python train.py --n_layer=14 --d_model=192 --n_head=3 --n_kv_head=1 --head_dim=64 --d_mlp=512 --vocab_size=8192 --activation="swiglu" --norm="rmsnorm" --norm_place="pre" --norm_eps=1e-05 --positions="alibi" --qk_norm=true --attn_scale=0.178 --bias="none" --tie_embeddings=false --parallel_block=false --extras=["local attention windows", "gated attention", "capped logits"] --init="normal" --init_std_qkv=0.0461 --init_std_o=0.00872 --init_std_up=0.0461 --init_std_down=0.00534 --optimizer="adam_atan2" --lr=0.00216 --lr_mult_up=1.33 --beta1=0.9 --beta2=0.99 --lr_head=0.00568 --warmup_steps=200 --schedule="wsd" --decay_fraction=0.76 --decay_shape="linear" --final_lr_fraction=0.1 --batch_tokens=32768 --seq_len=2048 --doc_mask=true --train_tokens=177100000 --steps=5405 --dataset="wikipedia_en"
Each number is 128 + 32 x the weight over its row's rms, rounded and kept within 0 to 255. Layers, rows and columns count from 0. Numbers have three digits each. The size before them is the row's rms in percent of the matrix's.

# up: layer 4 MLP up, 512x192, rms 0.13, rows 461-484, columns 0-191
# down: layer 4 MLP down (transposed), 512x192, rms 0.0956, rows 461-484, columns 0-191
# gate: layer 4 MLP gate, 512x192, rms 0.131, rows 462-485, columns 0-191
up461 099:107070116077105118097151122151129130104123113154174102125102146124174142137135139127136160123153111156145078097093101097101164023096167167090187155143094070110146116162203078116133152138190197132200131139197144096112100181136132174118149107134171169149158108110153155160105117159110177089126137082149090059074154148141101047131143122103149105075171190097149154141130106161098175119142096093154125156131179132113140071078126115165049147127162165128125135181098122161089100104153166117113129136110129092114144116141131090171137143139147054141079124126119137131070157127125143104
down461 098:119181127155174078123169127111087128132161108112139167097202129191161149111118149121184132090169120120096123097136138153117115107126118091138155153128112071113130172121192157133129068129132128147119104134101133143128139092119118146123090134117154069115153117069137103152123135098137072132167119111095107147160146091158093145085187137099150102196081112187179115114126092072111094147089189138089141079114169208084119175104138057110131079148105148153196140090074134184146177156149109089124127100179135166100150168118115028123056113134142141127150125112143075115180116174119101087
gate462 112:101103103143156194143172132116097090114094108130142089180134087105140140131104121112126141145102133158122179124103134117161161130126162130147187122159141133111143124077115137143187188162125084133159129120078117113170094130082132189147149149048103119097173084110106115118118042073151171157141134124174110165141165092184146074058137132173126173191142112156106080119123123114138170060129167126153063128153093166108118116149137139069110158066124085138123093129123093095128092170192049182131124090116174080098148129118146107128088048110127132132124149106165175144083178161101145119
up462 115:102166142034138125131135139203137120182134154143124081057150140163099147138090118147134104108086150078072178103099155107104135103122157137151041114152105160129080109131104128108119160082087172152183046110058149123082114075106125100081124165170076090152150117184118158142143081171149136144096112164126086101177096117141124097147075119137098145125142087153125147104118125153092099187092119100143123143111083071131112116128093064137113152107114103151154144192084119173100196113105159094138134050115139147153152148107162150138130120083185171097099096145129137083162114122129143120
down462 117:201139130121142189111133095113121211131118081142120183125089137106081168075131089149110086096150160131123118146153081124091142173145076104095119122154132167147139101082134142173121119117121164147148113085088112080085136123131167164152156159113169138121099093138109142094153110151150127062114110149160054158154087123070122102154117063167142088145112146123127087094056083079154102160190135131171164142108123204146140122105138080120117168082127120128145176120111147086100172149118164160151112060072107056111099118125151109122145144135179145200108195144155096067142150108074148117
gate463 096:110085098143134153101169060113047171134164159164135113146119066142121131156088111140126147127140137140118139163098172156174132130089148150126176127163125133107104108118193110215201170132137084157084058134112104087119075170091156124122105125098110108137154117106120146129093058122198090077095118121113091069213083106132127120152156113169161131159171155152089075119135104145173086126162144149118150134093170135136126141179161103111178079167131145183149089117097160127145128093134123136163138131095141151102151167114190065149177182143145159173104095160135128170111096083108162166
up463 089:131134134144151158116116047129179076106153137153150160111167126164125108129127148117122119159135116155085130152171071138109115115102138074090151063113105172077182111105138160220095109165116102126071062138074117111102146135154189159188125187061070141094154076134072111136141086115125087170132110103174112139123123135119153143156093149145140100124117115176122112184144163168154066135088195142146116161085127139189137154132200043099178128095082149088140161121086107134147117174180138139093142087123105105111119120135145092112161085158130102175149091121094099112137142096112170121
down463 089:129140152159146139122191140133078128091149083087159134131066140136091110150129083131078163097182133070108126143147126110142137097113147131160059142120159141130128215089128124127179110073121082116147096133155179155160104113159123085144113201200136160163140053119111165169065119182124134131143066123130100140117128090143108144106140084174053165113177109127116138132140102158143130109123091117110099076132130088158153073092105183091142162117182140052135067118168183108140133096149120123114089102140154087118130092126094162143167074088161156148132116103180144206164137169139152097
gate464 084:134143088223174126137133162198118164161147142112177094159118129126167133079090133151122133135078125135116117125094100125120158067085173170167176127149100144115100070104158142117095134138114137199129135044169139059103130180134171123156071163116122166154152121119157122155132142136111151143146096172183167086103172136170125153074179088116144075157111136118105134128128075145154063090203173172105113079110168140102152136116167152165141147134137192121121126139102094117153054128150103068163125115133187078089150149181177110105136111138132178123140114180102165119100168111133127126
up464 098:161112169104125114092115212083112093170110142135120112168125141136156154077176166121153116141131048099102140123150084126151104101170171213112105162094123183152064149154087134071134082105108199170101135129146170186101089133106098106134119135131129183109183171175170098142111116176144106168135103154106149095119099148152113137129135127133094077093171177101098152168160107171052135142132076147116156197084116135097060130108146134082076180137116166142091086161115141161107172086101120118172150119095148091116111135133117155094118153137126129154116117113104141046143092170163157151
down464 100:127103208096080085147075148104162102097091110071087149179152124147119144101154139131173126115144110088123114117139127157190094178141128170094153141102142162106134108141137077109138134099107127110078131165180178173133097114129198131104118111156131204098084133141165083170085111184092090130093170147118152125115114122070134126174136126159115132120140159063122156139132121124085125172059109134147192169123105133055110085121126096128100153190086102160138149159118190175112160107077155144115166105116069134202172126140117114157171210138143077104113152164118133122188129127136169163
gate465 089:151160114044080131164063076207183150181127139137156114134126139124140082150138163063066120146066160087140160112120124160088118064120139185181123132141124175139170067130150136126096102123150149143147133086139134103124108136133108162143120102119118111146158073113144120180126105090122153167126074109147099109199170089128169131091100152140142158132163155162146079151106148142136116079162202146124091141138224111140145154125139098193150135047130121093116176062108060129148061154141109113105102113108146107108153097163097139114135182118121151138109088127082123086119172097125118108
up465 100:038086091226146176136170118075076144121062124108075141148130109080175186119145098175092142085181094173191083105107121099135145187123149090112153123186125103110091175118176124130182145176162090118132108156115128104117166131065166107152132164097140117107164155101078146096116124087157130094108153139125115133122085171123111133121150085108168110176099100111168118092121107122152097115130121178113105088191107142137164111134120132080156154118122164133168126120145213121162159128181128109095090102159135084087083191100144081123110123121103116116132155137169113175101068128119160136
down465 096:132158107063114138146071126205145147143098132131154103144109173163097064129160173086101120165065142097116168146145089171069112083122152173155115106129110178134131115167168129134111106134141122145138116094090157139124162109137081122106104135158123116184167094145160158209094063044149157174130088120157080111195147080120173140113117130159140106100154161155159122153073140144125131073167201145145100145119148118158139158168113103176120172066116147101148159108116034167150084115129166110112123106141174111125146089140104202118117126169113168155092074128079120127081159132130094115
gate466 116:139082111108144155158128115143079167170113096146126156103104148071114110091123056104087113115141143136144103091056119095038144093099162092170088137123164115120107117126104141075211085104128162167141112145145148100201118113110144115137082131123147121112144111121144129099078089100159190062164180134190117067110109089178089108064100124123135122141089126120140125083121125120105148103174118158068033042124135163122143132131095161177148173109119145163098077075143139070159088098148132123149110097133147146101093146086116118098139155112133125087125137161149092122072174083137168115
up466 114:158119092128095124128126186173161128123101116142130155096165173106153136131168156159109105166102102115114123163088102160159159101127145148176153116127107150190132143129090108144129100127089064188083169130108128167148089091151146126188112152092150094085102110131122140151152148121195146152192152174118169102071174058143174109125147129109152104138070120124168171078143129098145073139106186148086113113096185128070128159155160112186089105148047184166145171103139106115078112166084114125171104146148107125139110131129117125080120197118065095060165117163081125059149149131164112168
down466 110:083160087141085142146130110164150178134160126166073147155098155123158134091146213178174135090089119142127113039170157143149130117157141166134141125112155210130163082134122113094159150102107106088132141167110155131178139150176141095114164121106108081107105126126168144142101105177128118141161139184186093097159138062148135175112113099121122193126138110104187169153125157108132135184078184146149123129076069155098100155109124178156174119182149229099099150107114190144092125188130146084184156164100104096135141177109141139138172161143134120065142137146137146127132097165135120118
gate467 099:108112125184209138186143119136101180157091080127152186083078097146173120096116189139143149128113079092194109116079109127149144069168155126124148136144114198106127184106099161216137160163082159077155115144068080116116144113080112182107158155161120111118127055131139152148143103147114172173154139126112123116094119151136159179110182085151098057139136120144135133100085147098135091033117091159152063125140161186132201134135139111143123158086093121134144180136170089111112069141137110123126110137126160075138111151122113153103154126117196124126132161117099123155101113130117120119
up467 099:143048096134140143153139150103105164146133124155126120156154145103069146154046126089170131134139158105129117177127135105174067123178128097154091124108152076126145083150113123088124111101151144128100143091120134120087111091105107139122143078161100118191138086139141093144167128102091169181146171183158139112121219168153127075122122092142200143147100093175133143125104177151122130164163198121202127121134114122141108144103153126126191119117141083095126157105097098121155133134164116088113093062176181111080138152155177082173198171202172094161151096116130140190178154160131126109
down467 098:135132120112151129131166159083082085179125164205119100107099150097135137111117137095086129156189084086127132130157099111115071127122157118180096148105122164140119117135137153098151154089101078117102128130150158156140145084120104112087176072084092097121126105118147168178088146147108130138130083174153170153160099119081150034075131119166110071156114123123167125157131132176206141102105152157160089106076144134085133159046214063130109125136109098125051121131048104100147166162112095108134101107161161121082115108173136172124110107082095082114136131079173121128185126122129128087
gate468 102:151113136097166194120132119081063087139137129081131108116113110132103113108145126145118086107132124171129144053116087111108167160105087071172106133095127129163185137100204129100149072140148152089126080134087105130193070156107142094212075123132145117169147139128113122161071095033150105141139134162087109116171097079182080144052128167157118117119148144125124101148087107141100135118090161081096084095127098165141164159118101167079110126076151101063155131097123093126142093152185109091130163135113174132106136137080122098188116099171149144096098084092154172124108108126088096122
up468 099:160172125114107148159080159098113089120107133111131160082080143186049047198158151127093076126184115147116100089116129144165150187135095081171156129137130124125098163122181093113152068131159150172087112161095181107127092135147103122084162110118182092155096146176106132122150162115138070143151101123113164213095103125123138119097093143171128119146189112113114089127087108113099176167122146104143159105105071084080109054142146185160045152082165175120124086182194184120130140125098100104145159150163150117151153141089105157154105131119132134127130153133128066137122148141125135130
down468 101:085116129145156095092149131122125157071125165126107124082188166158129070139147122141151113121096160115103123114098139179113167138166158148126137153104130099081150152151136086119098163131037149139142157088212093133112111127139139125087157140093111128182132105080136092086178159129108144114096134074160167091083108117117101096099069104165120192194079086109144132097095101077146091165161134151102170118134128137126077099156184073134129130077199207155099097171127145140139155156092117136087192141145095140134126131112160159150083137099169101189093034104152107143143146182125103104
gate469 104:094087146204166147155154157098173127111096121095179160128181114061154113123110183127149162135029117128117156147098115093095113095123161148081112100136086085102069154137130169127115172176132120173121085103151092148170087116035149170182135105115136134146122180090147065161085109124148201136109162107153131151106102117145154131109138140105154134138107118161145152102100128151102115042101111122104101148125146178162119156133137159090146157120106087141064147130132067118103095154140105128102098069133133099080116145129084168080101134105133081145178103155124107166078189177194151127
up469 094:032173106111102145117099060143143200109106135098092117172137149163121142090157103114122153165112076056156129069103122096170083126093180156118100136144096157099104163183173134129159098141161139150086084138133131188156154127168110110107083174140065100104144118174079171146129124139137125145113153128120111102192103106129136162112120134129076098119180105136120102122173091153081137144129105088104132147168158102159152104153120131058167145096115084159084108096158123074093115104152067148045166146182140153157107083098156142175139106169089190105156089094166117144134144113123164080
down469 095:197120077147156134131121149107105073143088104132209117109075090092140131194122144101163149125164130127109140169103134174041108145159129128142119176138144076133108148179168105136134194163128105119154140089144148107124111095096126101120139126145141084177120135135202122110134166078140094122139110057151177173095118175131093128117127169137209139109085185159106124166114124150103137163179146181108094127179123143082155111047220144162101127085116157112157179188140148163132112133165151116176136127123149094080143178163145116194107129103087117098124146164154074118122126108162113121
gate470 099:095136095116118195110181123071106068170119097121169128070115182079157095138108114122169171188097118109161123094089125097118113063077120140160110120147104139124165088100130093112146170169114076110181075127152185107139167161135112136137123151114133147150177093099129138162151119150128126116154093045096120107177098141155099111089155144193170124107141084136096050097078087158112111126163116148115085094129126122141169066169087109116143152112176141198120092152112099102131069119170153071112100160090123134101146089162140062183109102158140163126069091107133066162120126146100123115
up470 099:083085113169149148123128129126129158165173137068050134143145133116151173114139132115115117128116128137157140121141093131127055105120092148130155088140192162098071181130164115132141166112142198078135148110120065173133135193149123119103147162127123156157136151147146111159123094162168160145110146146110159101153096112089067187152149159117045114114089162078134126153159153060167116107087137108061111175138130178198114140154131082077134148110092145122126092126096176129110095103092125199165146118105152083144076135159196131160150147093142098071098121136114095117194159093136044102
down470 100:120028048176205174112146151100134100098136138035106133074121149128088147138162136103095156056114111139148150099107102124104116123128169098102168155142130185116136174116176117100122118141132123095148177134145117122112127169132078106107153126137130077158164094146156100096141110164156098148145101074153152085169163116138113168140171169141123158088090173132153083112128105119101114181082184129133055106093112167117177141151158164121196135113112125150151122123171148064160124155147167141083134114068120080131104119089145073174092125180146130077140095062090116187120142146106104135
gate471 093:156109113164126129166172114110127093099095108142121154096033135111127144136142134145098167067187136174149142154116151077080121091094091072150085110158122150116163075127182172116123119131120115125148145091103084079087163121061132160193132124130185147116132101133112097176157098093128119139154105179180067152163085053118144150114073141109137128156103157112127085110096104058142105145173182103121121150114151154094160142105114157205169153104180136141188106108100138102177126215159104070125140163105119074085105142119145137116139144133157086119084149118147102153115120108095203154
up471 088:118124108096161166105136107086104129162137098117107086137188145076150135092126090198122098136117126112101123101141086119119103118116151164128150120104121184092126131092080088173092146192121164076143086116117088134173173152163164092134101184120064138112218121111119171119033105112176153100111115137086155155130102198154097084113173079142126114114167103121153138151139143152106133171114141155103091066167107155191119147173134114059155104075083213069118138138135149115158114117157095193144089107109123145106104123090142108146094119101111175155099148149135168090104162107125098062
down471 091:155095135170152129179141134150100090108117119144117146173158098107167104153124132182137157066166180113122132151178160098097176094111113077120097131173089158132158123127128171127104155182187126087169161116103030092116165110127155080189182146131109148151148048130086136151131087117141178176182050148159110137130105086110149119113144122182150129148105158122110094177123115145124138163145180103119145076120103177164119082084186140138135143064127153143177112075114122093162134105203094107086127130083090108048160120131116071143129113193147135140121131087111127151152163098099121124
gate472 105:154106109149149165200120110205125113092133075169089165133141143125128192171119135134084117141125134148077136112123126109146140104113114098163136084157120149097114119072142151139151130169127148139166121153114150095117116080078165156134142124115144080076148079175071154084126107037110163095166126103107072108191170089166191173157141144132150159152117150182156073127080130149126126093126149105123095095178142176124138080118073130134149159190165119140146123108203105153201084165138039085131097130106175129089099138121072111119132108115101166082134083156155182120104150092134147142
up472 097:099130141073184120129170151162115115091158149159098160171148129082121137145091123170100136072079079193075134069143119075135108108125144093107129110166150190148195106185064113116131138150123113096126078093112106127139107053109161128146145131127115161153132158094140145175121139106140154162165191118144088065160110099088209083159174144129153174123108099176124156118157131085193105162073156128146148115109145171115141163139137123105167149166091151088122099116154064071136064152101101126115162072086171103124167128120136149083094139162143087118158097131131125152134217125109095120
down472 099:156078128083144127163096158099138165095107086135167119088113174114157126126176148108080102100110168085152118180154104164182106088113162109140135157119185139137128088102099128104108142179121156144160174086124151175078110179120136138118081169110131140035148093167115173108125136149115134126141097098162147089124093207134117177185156061162139108075120112068208120116104103132092112180084139206124139179146101114158157180164120102174135080121091162122053178141135141130178147099174131142142147130182095193111101145136138147138134121097173111141122144124185129116146082112091106119
gate473 106:127100081164116207138155081079119122124087138110098076149114111104124175165157073199123133156175183119099150131163123142145125149114121157118099079113158162151160156126118139100144117187094143128078030098061138083170134187190196134133065173147118101122168098131151129066059112092179123158127098147184065163170143148142155146123054132144156108146098104141129103150088148145130116154121136160092086076164094162192129174151103135091115104112117126149136126131134162106171082143161121124167117129109111139062106118168106103159178095107129132138175129124145154128174121149148159088
up473 108:174147114098127133146114121122087125136102119161149089082113146113076119134096227188115119072104123127082096111141161073137135100068148071133106126119174076079109105109103138174167148098111151113118117140103122146155101180104121143082096134132166114112158141115067079150079112232121153112140097117101109133139169092105075120131125062153142123174122122109109109133148117109195135143217044141110151131093104132148098084101148128118101093122145152160097098124135079075114118151106130132139102179144138113149103157092106157122143192215081088180096131076069094099118126088092119155
down473 106:094114115149096169156163087115109126186170108100115120161163113182091148131153105080158130138179168136190137075120165162097092125076109139148107088120112115155165128063132133064163076148093087114079114135163155117068153132099090102122070154186111121175135064179100127175121112138147117109167152122134160132176096148105106125197083199187140112141101212149122105125132168137102130124182148164162111093137108162131132142146178157188093085132109114085126126109157186143172161095183148145140160102083110141132167126088124090169112172156203178139128124174139171150143112109122136136
gate474 094:093141081142192136164191115147097101137148120110148135186078135155125136150110127127116109171159184072127177037093115121076187128132170111128131139111148171177111085158186095151108133162137114140209132090107173072083156132119121123130075119117183188152146106130131205170136131069133147146162093114179099116127152121137148080089085092163161164131130049140116089136101096149141152128192119122110106087114154108136174148153144130137128114096185114078108143106078127091157073124114080158116135101095103075075175148135154137086141105165142123104151115114114091127106178105119171067
up474 093:152125121123140114157143135163122092178153121130111115161101110158092127129197134147197159132178137095104130028208206154139159199172138077089107048081129113141087123120152122185189126086097126128136179155126109106093095131158122093093098106111165114146107135130141139106109129095093083209148109164139129104168165175151101157156096090127110105169130108162150186148101122186094192143109136116133129098110102171129135139078106134138113120125096056126116090121122140126135111147116126140078102131142162130100188110135136145086159090173183144106175145137151075097123149185155201095
down474 096:157124138092124103116099127123201133130086150106084110141199124113110144092128112126101149144106077131070084143136141143150108107102130107087119118125083083134149137107065149169116075083107097126099132131153138121117118076155140174100164199091064101111108154131092087097093214178131080109113170116089087169132043128147161168135200167099104124123145096113118140114165133171137115131093128088149112165159140133127114064085086122121121121112136093108145086113226159145066134144072167112130099134149160183145072080098084134148186096129083126123176153162076109154120112159146168163
gate475 092:131160099104138145091138103136108135177143161149148089085091146145116177171167116129088098158139150125146144068073134183094162159165120090177082130149142049159122124141167172169162154133120126134149135109116071096185096167095084111148029147104113158149160207145085088124165143046135045160080103138116160153189136159165081140099123170168154157129150096078107113150125128159108152109154167134115110115163117149122139143136118150139133157080127131171106126175163160106124161107197125113148152140145156142074097101107120144154129145180141166077062075136180178104100146113112103109
up475 084:147066121122103143134125103132135135080091107038012171165103048131102123117106177131173118111141140145142091169109144067134146130120171123103110097130105130162086185082217083152149127099172116147093157164103135143170107149126159147114086137140107109131157112104168198126114138128151139142127091114083108083126128075118156198138164106084145117132098156122163166117103160143125048118073099104167105115134172143129187109130119076107147106124094136073173181060118095148108104157137149091102067141125154104136113183142140152135158113085126132148125090102080105095152077090143153138
down475 088:119149097083124067154073061194176130145095103143135120141117142110148123076100159116115116131112158097152133117099073133117108183118108093051157117145140124088161122184049162166139162162122135124108096095073082163102211176109094137103103139113087119136151123121122137121117090151192150106119119141086119140100144164111127147134135122089195132133133130095117122093161144124089154166110136186145136178149100104100147169140135136190112161092146146154090165068120144085123134113187127166130090118154166096074138189136050158128182139042110142078091175127197123136105125076098096109
gate476 098:046120054120164153129120095156131186185146117099102129120100118113130092101148179111121125125100167085131128102074105154139145114079153174098194109142177203076067144103160082141140136131117138105146122149077143070103111177176118123119146103115099102137147107078096143173114086147117169144150153162165149153168060103149111157123180073089128141109136153100095094102076187150098110060163132214156124067113108126116105076178118105147136148126115127144129118091135094126123142105110138124109094126122216153117184121146105120126160170067174190109131077138130080114140162155137141157
up476 096:185088137210125132165071131116159072092066098160117135148158211083108117181115138132099109111136169156147120192144119112119146077141071052189114164161116066186168107169123185131154143075172149144137138120135113133158147096136182127169149119098154101113106195136156146105182156116155127146137127206038113129113175123128124125184107123147142112143123081120145118140130129135177126172093170093121108159163148083110150177124133135126112095145176165094116176076100127131115118126133148134112110164190094124118097159137084086101158144146153106102099186106166166173117140118079145105
down476 095:047077058172154149162126104168138156114090134138114149151126119134113134155207114120105122053123133068138106098129097134164129150152135085106112119169147161081138146080133107154108234082137097095174140132077128151125115116158096117125114070120072067171090068110130164084113172123087140164138154157225128180174134133142185153140151136129155179103172096180159082122144156102075136118142133195118118100109159113128107098155155135132174150157164123158141133091177182149126187131120153116078154127137154151163103130145134070132126149088132145126087090125109166119185170120104129128
gate477 111:129083085139160210125172113108153118112137133097108102128159131116097122110125069169181139130061096181161157104123101148133121164087140168137104154152096140163107115066150137130149150223119133133127057132098140121165102227087159138154115122117113111139138113172122096115074085095196142101166156116153097118185106122132108150102113103134114168072129093108155118147067148167061056125138134122096122170117185143155120139178107106075182142129097133154172122120123112071140114087156024147091127067122105134123097145127112118157131098099072163130135046143137140165119109115124121134
up477 112:181093139090126112130109123098177072133138161107105081100117138152067191184150094117195102145052214142099132143157164112157108114171082148150077113132132158111106133163126137090071124088062057123152149114132116163089084127143121139036123120110198093128119125144102118120166153128093122151119110118091118131105138136136136152111112168159116107097084122145139065160109106082138127124135100090087119143176143185178128068123096120133118165112021130142094115195158129125194149152127100152088101128128160130108106143099184111122159116127183141150135159123164151155121133195191116112
down477 112:091152120156080146099082159154132129116108078184123101149104210098137176068154117148118153176110101076045145156105126115142147131146132118171165118138113126086182124123103157125113184149078156137187128144079086158125107118122105105098181138118139160154111127141113126099119091077104041145124137102077172130096096095127062150091168132157155066127141055166139163192167164152120105194139103108121148119101153113145068114155204125171140142152113129132185155126134132156118136168131164108116140164140105121147085193145159187168073092162103131089146149108160137151121151115079067125
gate478 096:114145100145140184109099095097075103139132097128172118107142114075169109103103110153089116142091143093190048132083128116134112106126191198184154161161132154083110089077132110126151076177123106142141142086111134120176137199136139131137014170161107126147162048084177125159091097117152137089066095110193130115118124130153072072088148078154166144126157174128142178065089119161139108108156099156135054121129156138151149161155138176145109166084156138135095122105159110116181110174219132142155152094136097120113133109133109135110115140136150086134125124116127119131100151128134130097
up478 112:126159115099105151127110133120138086142114130153111120131089184138133084152175159130109105126129130123117088115126123161116124188150138187099109152108138145090089103068130091122117159169103121136161114121109146120102136168163109116121101171179081170150089153068139151136158134197086121130109079080206180131144148196130160117133172091095127128117175162174117158181166179171124118079114088161158136107100127123090135126103121118088125101130180113148077144185158110117093148086122131106109155132095102218147126108203059134101118086156138063114129209053054087146113181168155160133
down478 106:134077137100111147105117084152130129085126131116095119136056155139131077109168185135129128183176141109114084098141116155152146136137136205127137175063145142100122091100135083126119169092117107207160084120134150111111123211140116156120062124120041124137100115102153169110169133187093122069134114085112201088181093140130126112150112113060106099146171192111171124164093120127071178076123120119158177128106135090071088136133129161130115089138187091134111097127114140173097114143160173075132154170126142196159191147161094137146143132113154112153155120100097136172144091105152171134
gate479 098:078085127193138175125141082016112109164120104094094155120090153131149108168118142147045082125073193140141135092059118096114126115062117135105119131114130136075097117110123202102154099157132186139102124096135142139155131149152109145101110199187114103138142076127134140158055094135103137180147140155148119176101089135122084138138118099114136135090161104157124178137144060075114153127164102147137054084133128158211169126116055177119125184108107096138107091100147117110171122114145128131125130129166128098138114127106065130158151121097172151117091087173125121173114146089140127100
up479 096:072224125109082126129071073152156117139147127143165202098147135120133107137121135109128114095099150160152063092093139156129108168103198110098176168103126109160108123161128150128129119127114152129140171129116149119178125110108099118075140155161148149115100143107128158066113116187118096088078161135125146136120042190105084160154077130168102095088148157125105177121180106161107124104077105143083108118052130206169121122165111164081133140175061085141088116108141142101146162078103142128102113142082051155126052085130091182147109105120148126137110108175167118141135136101143143161
down479 097:118159120099113098160089070201172193121159106154184143108075091130132192134115105147094151101113120121143125158165135189143144143139082186147130112062058150113118109175099149093070161135124066137141113145101124134136095120061211154140106133177127108070093130105096130094123138112120124115149099094082134115132164110080130119169138146146107135139147117084186107155170158176150136132118127150087125157102142107147121198150171154146143114108131150133105136067056143148078144111083164092091120131067176144127090137110206150128139098104115126107164116078103112221078128097143105178
gate480 114:082080085126158194152173133075133101146103093147087163114088135112128148136112133149147135137115146161143126158141145141114141118013111122067115089152088132146095136067142150172151162148114138091159147147138112086145133146083158132090020150100124148190205072123106161095112112126195132168114079166123117107176092112142133159144124151143171108087089086128115103181118162093110084086150112116082092130134204152158135091175117174131161093137109173092144162105165120124180103169156108103141078106130140105104076141132156107126162073073100098103097123075152109135086153085123114134
up480 114:189121157080124125111151116104118108079094139131126121103168132033120114170112132131071118110064104164172108075097132113128084143152193155139099165129067133172133139118101199059106150157143107159167104148147075163163061091120147122140103067159149146127162178121108120133157129092148133151134186168096122108199173138115172150117083147193107123109136118184131169078142132155066118104146119108084123136134102187121076173132119132070145150128070058224130127115138094095112146129174111071115152074130101174109100143075095116102096133140146105143117111134127092120140132137131144143
down480 113:176085186117108103142151138100081061098176067146116191149104113101133142127093115168124120115112071129143084160089090110113169168138164129153175122071085172111122102110106160132112158153142081107094155137139084165086102136107100093122158121089147160171100183189071164059121126167102135145136109146121193059148159130167112126106142151082148103101101096125115165146151135086133110134105085164089133069137161133096112138141063138115186170152077155153103099155074164198109119098179119128127167118137125195125101179111135159114159135075104149057180132146118097122086160119133080135
gate481 098:106117096123153159106196158137116099166122129103142151111077144090130134133124133191124131190105112135157167139098073097058161105109151154169124201157090149125155126162195150125113149124116155130184054097141098115143188125092123173094102109146162122147155139124072187130163116132152179097118087060107097159160086079140122190096142142131136103126098106107087072124101148132135096086185068112105082157134153139188136202163131079131179167122122122146117100113140040119148115120107100148161121111071071078144112141101059123109133172111108154085107075105142135159107137087164117137
up481 086:135142154117093130137144173119148120162174114131105179118127148119144139105142158180203153115116050183151151108161034124093106076089138158131122115173093134145069149141120127145133141130148141088107062164164057131178170173150123151119079099172137113162099115079129099109126131127149106104119118122128161145107091176080079175167144188076124111080119145139149170193176168185102123129105077155071147166091110128174101170135124087080160160177079122104117155136174190110122141121115126125123103111081090126176116149104087112069190185144131145121107107127139125144141126120193093171
down481 094:125148144092117149112105109132140141164157090111103140143114139163106152138176190117167139071081107176145154126120178180179125136131165096103151083072206116096094080089143061175153112152128134085097158198151143169096087145155181116112142115105066167126080084126141106140151139151039148114092116167154159091123160149167159157150122154120086184118131157148099147079151085128150182130153160131149133063153146099086130085117099131154110081162105079084173109118136179092103095055137144134137077097154152173131169082151124097107155120187104121174110128134105126176125136143099172172
gate482 100:120081122121165165136088070128156189143127141118145153115054135184124136139101118154136103094132166145088092142105141134114104127152177085112150056142190181091080148090165053162153129132118123129114109064064121088130124130076102105136128134117149056101110048145077153126141125080153105124119095108139135113141127114129183189081102100103114092167050109176099123117049128108165092106115169129173083112151172151161162075143110120137123119121151168091148183132120092098153114209088120091091095108154192088154169123147128110143120094100188135117110116150141123142108190115098129129
up482 102:117045158157144142150110124082154130123107142071081142136129132151061138156133138162117126095110094130135100129137219086182083121164093084122112091132124072133080151139111132140109133090088085085080131081075130147168091138139118117129148154104152103086062158144106142030136176110127150117134138134173146107136132159126170150143118095108161153127118114157166100105133112141107121187091174107088142092158129139127134089090082158167068087140158100145180161151098137156115115202131153134111135116166187166145142169131123088115137111142158168169150163189228207114117154178143129080
down482 101:107105127110104098117111139100172114167238088094116217158164167181114154180091098084053112042169124175112173133136106078129142115140124090086073107120168111173121134101153132157102092134120113110145162146158145142160172116126125120172124148118159111104100154129084120118137064125154161150154148068171123139127134164117166138137110170149143131104122160112190144159090135138170174129170120094134162113137118163166144134146150181179112217113110081105151134161110080118122117084184198102135142119121115097143133142103099078137135175136085171125155128155098170111075174130066174130
gate483 107:104106116149130162103153118137120090118095164134072105126129128077175172090107094077094117093115149069137118118122172200066093150121130155106149147141085125145168117096138110134138173164190136089117125123122127079180118182088147166152081158083086121138159157034141113116065057059159126143089116116146068114140101167136106111110149101121146148089122152136125192129084144188148161105125128120095122108203083133153146140125117097123122112074139134141093126118135141140118150147182151068105168046108124119048115181118088125132140131132088165151082098213138096098144160113147176121
up483 106:159139110163153133157142155166132188085120142124122144128046092179105124101166094137186148152182112117119114193136154172129218118172163116065054120074096127197145104139182095101065153109159113096188139100084193094091137156115055144143090207093139118157111095133130143109182084130125119149088090153175157091142115178109127143192141136123157113148053140091105138074108127173133084126162119105145156112093164157146144123177120126121146094118162146163159137162119111147137146087134166133160169140153149133127138103139177098141144089120103087145137137132106077147088126171147138086
down483 108:082133123180184067129113123202150133144117173125101125096147144115174104095141139148122126091128155194157112143140119118147110121156134142125157086074158163156070137134143149149144171093145087148127146096136094156093193175120096107127128091132169144123126130133090109097226155120113141202106089131087107178128166187101106155180165165112113099116136161059149141136186113172139173180098077068141115156101187084155151150153134145139112144130164115168126159103115115188127141129187180128142156186158091084170137094109098114070112115181136129124109158139207137152129104088168082165
gate484 106:117110120142124183151149161068082044123103111066130124150133076133073162142153127112158180157099102152152169137124104132076098124141176111102083126131169114125134123177125159116137147165160149140074098128148154067121175155097128133167092132124128095143183152163111159116136120085162118098124078114190091097144141082116153095139096177087125206057166108152131097161052130164113114122177091185071081128161107132154144103114094171117148084113142113089111107084170087130172135152126025157150153121069132128086087129163114087107124094095121140139118106098124128194108079121132168148
up484 106:143117133137149147135114128099143133113191109085148181130123116105074145127101117124140099122120083093140117162143114090134120153141165099116131127163100169144148160116121074158142084146152138085095150083165151168142089138120151105086141156120101143111135133148170042133099066065153078067190146102135141140082090144148139138139139200085133114082130142110115152124138054154140181177142084107118123169092140161189139065082108097100106166080145151035132116092232147109111169111075083095170151104125106097122066141075131154126126119093157130176083146129131134141068147088141100189
down484 108:121097094139122126157110111154187127057130132132062132175122118129085127115114192041162159164091149086149076095125090139124136148080157169107142130123156183073076127149091105125118142092164194160113167177132141126148090133198114112163083121061105119124126117178160094114135103152150175108149148044153132085116161141141164114166108101163123157118151138127190141139109098158100098097113146100129120132161094086162154145101083099151085214161089079107047149118147101131095062140097114118072133129137150150182154093146141125139141089182104115114178112121141178109113132166160094150
gate485 096:188098111095144164092216191060110090155149103129160071150105159131205174141092088127118113174113168133141131062069119100090200102128137129108166117136178154124110116190142152083075143162096090122114123111143134067119137136186158150163105119140184180127162119108137173170097159114082150058155091148138109169168106134160165143064155109150117120187096104125110106115114105139137159132161068113154125130099136114135067181177140143121132118120133160169142132142077113111156126149161096143155141128144141161103154141130142146146147144084104186083180083131095087169112156169159129188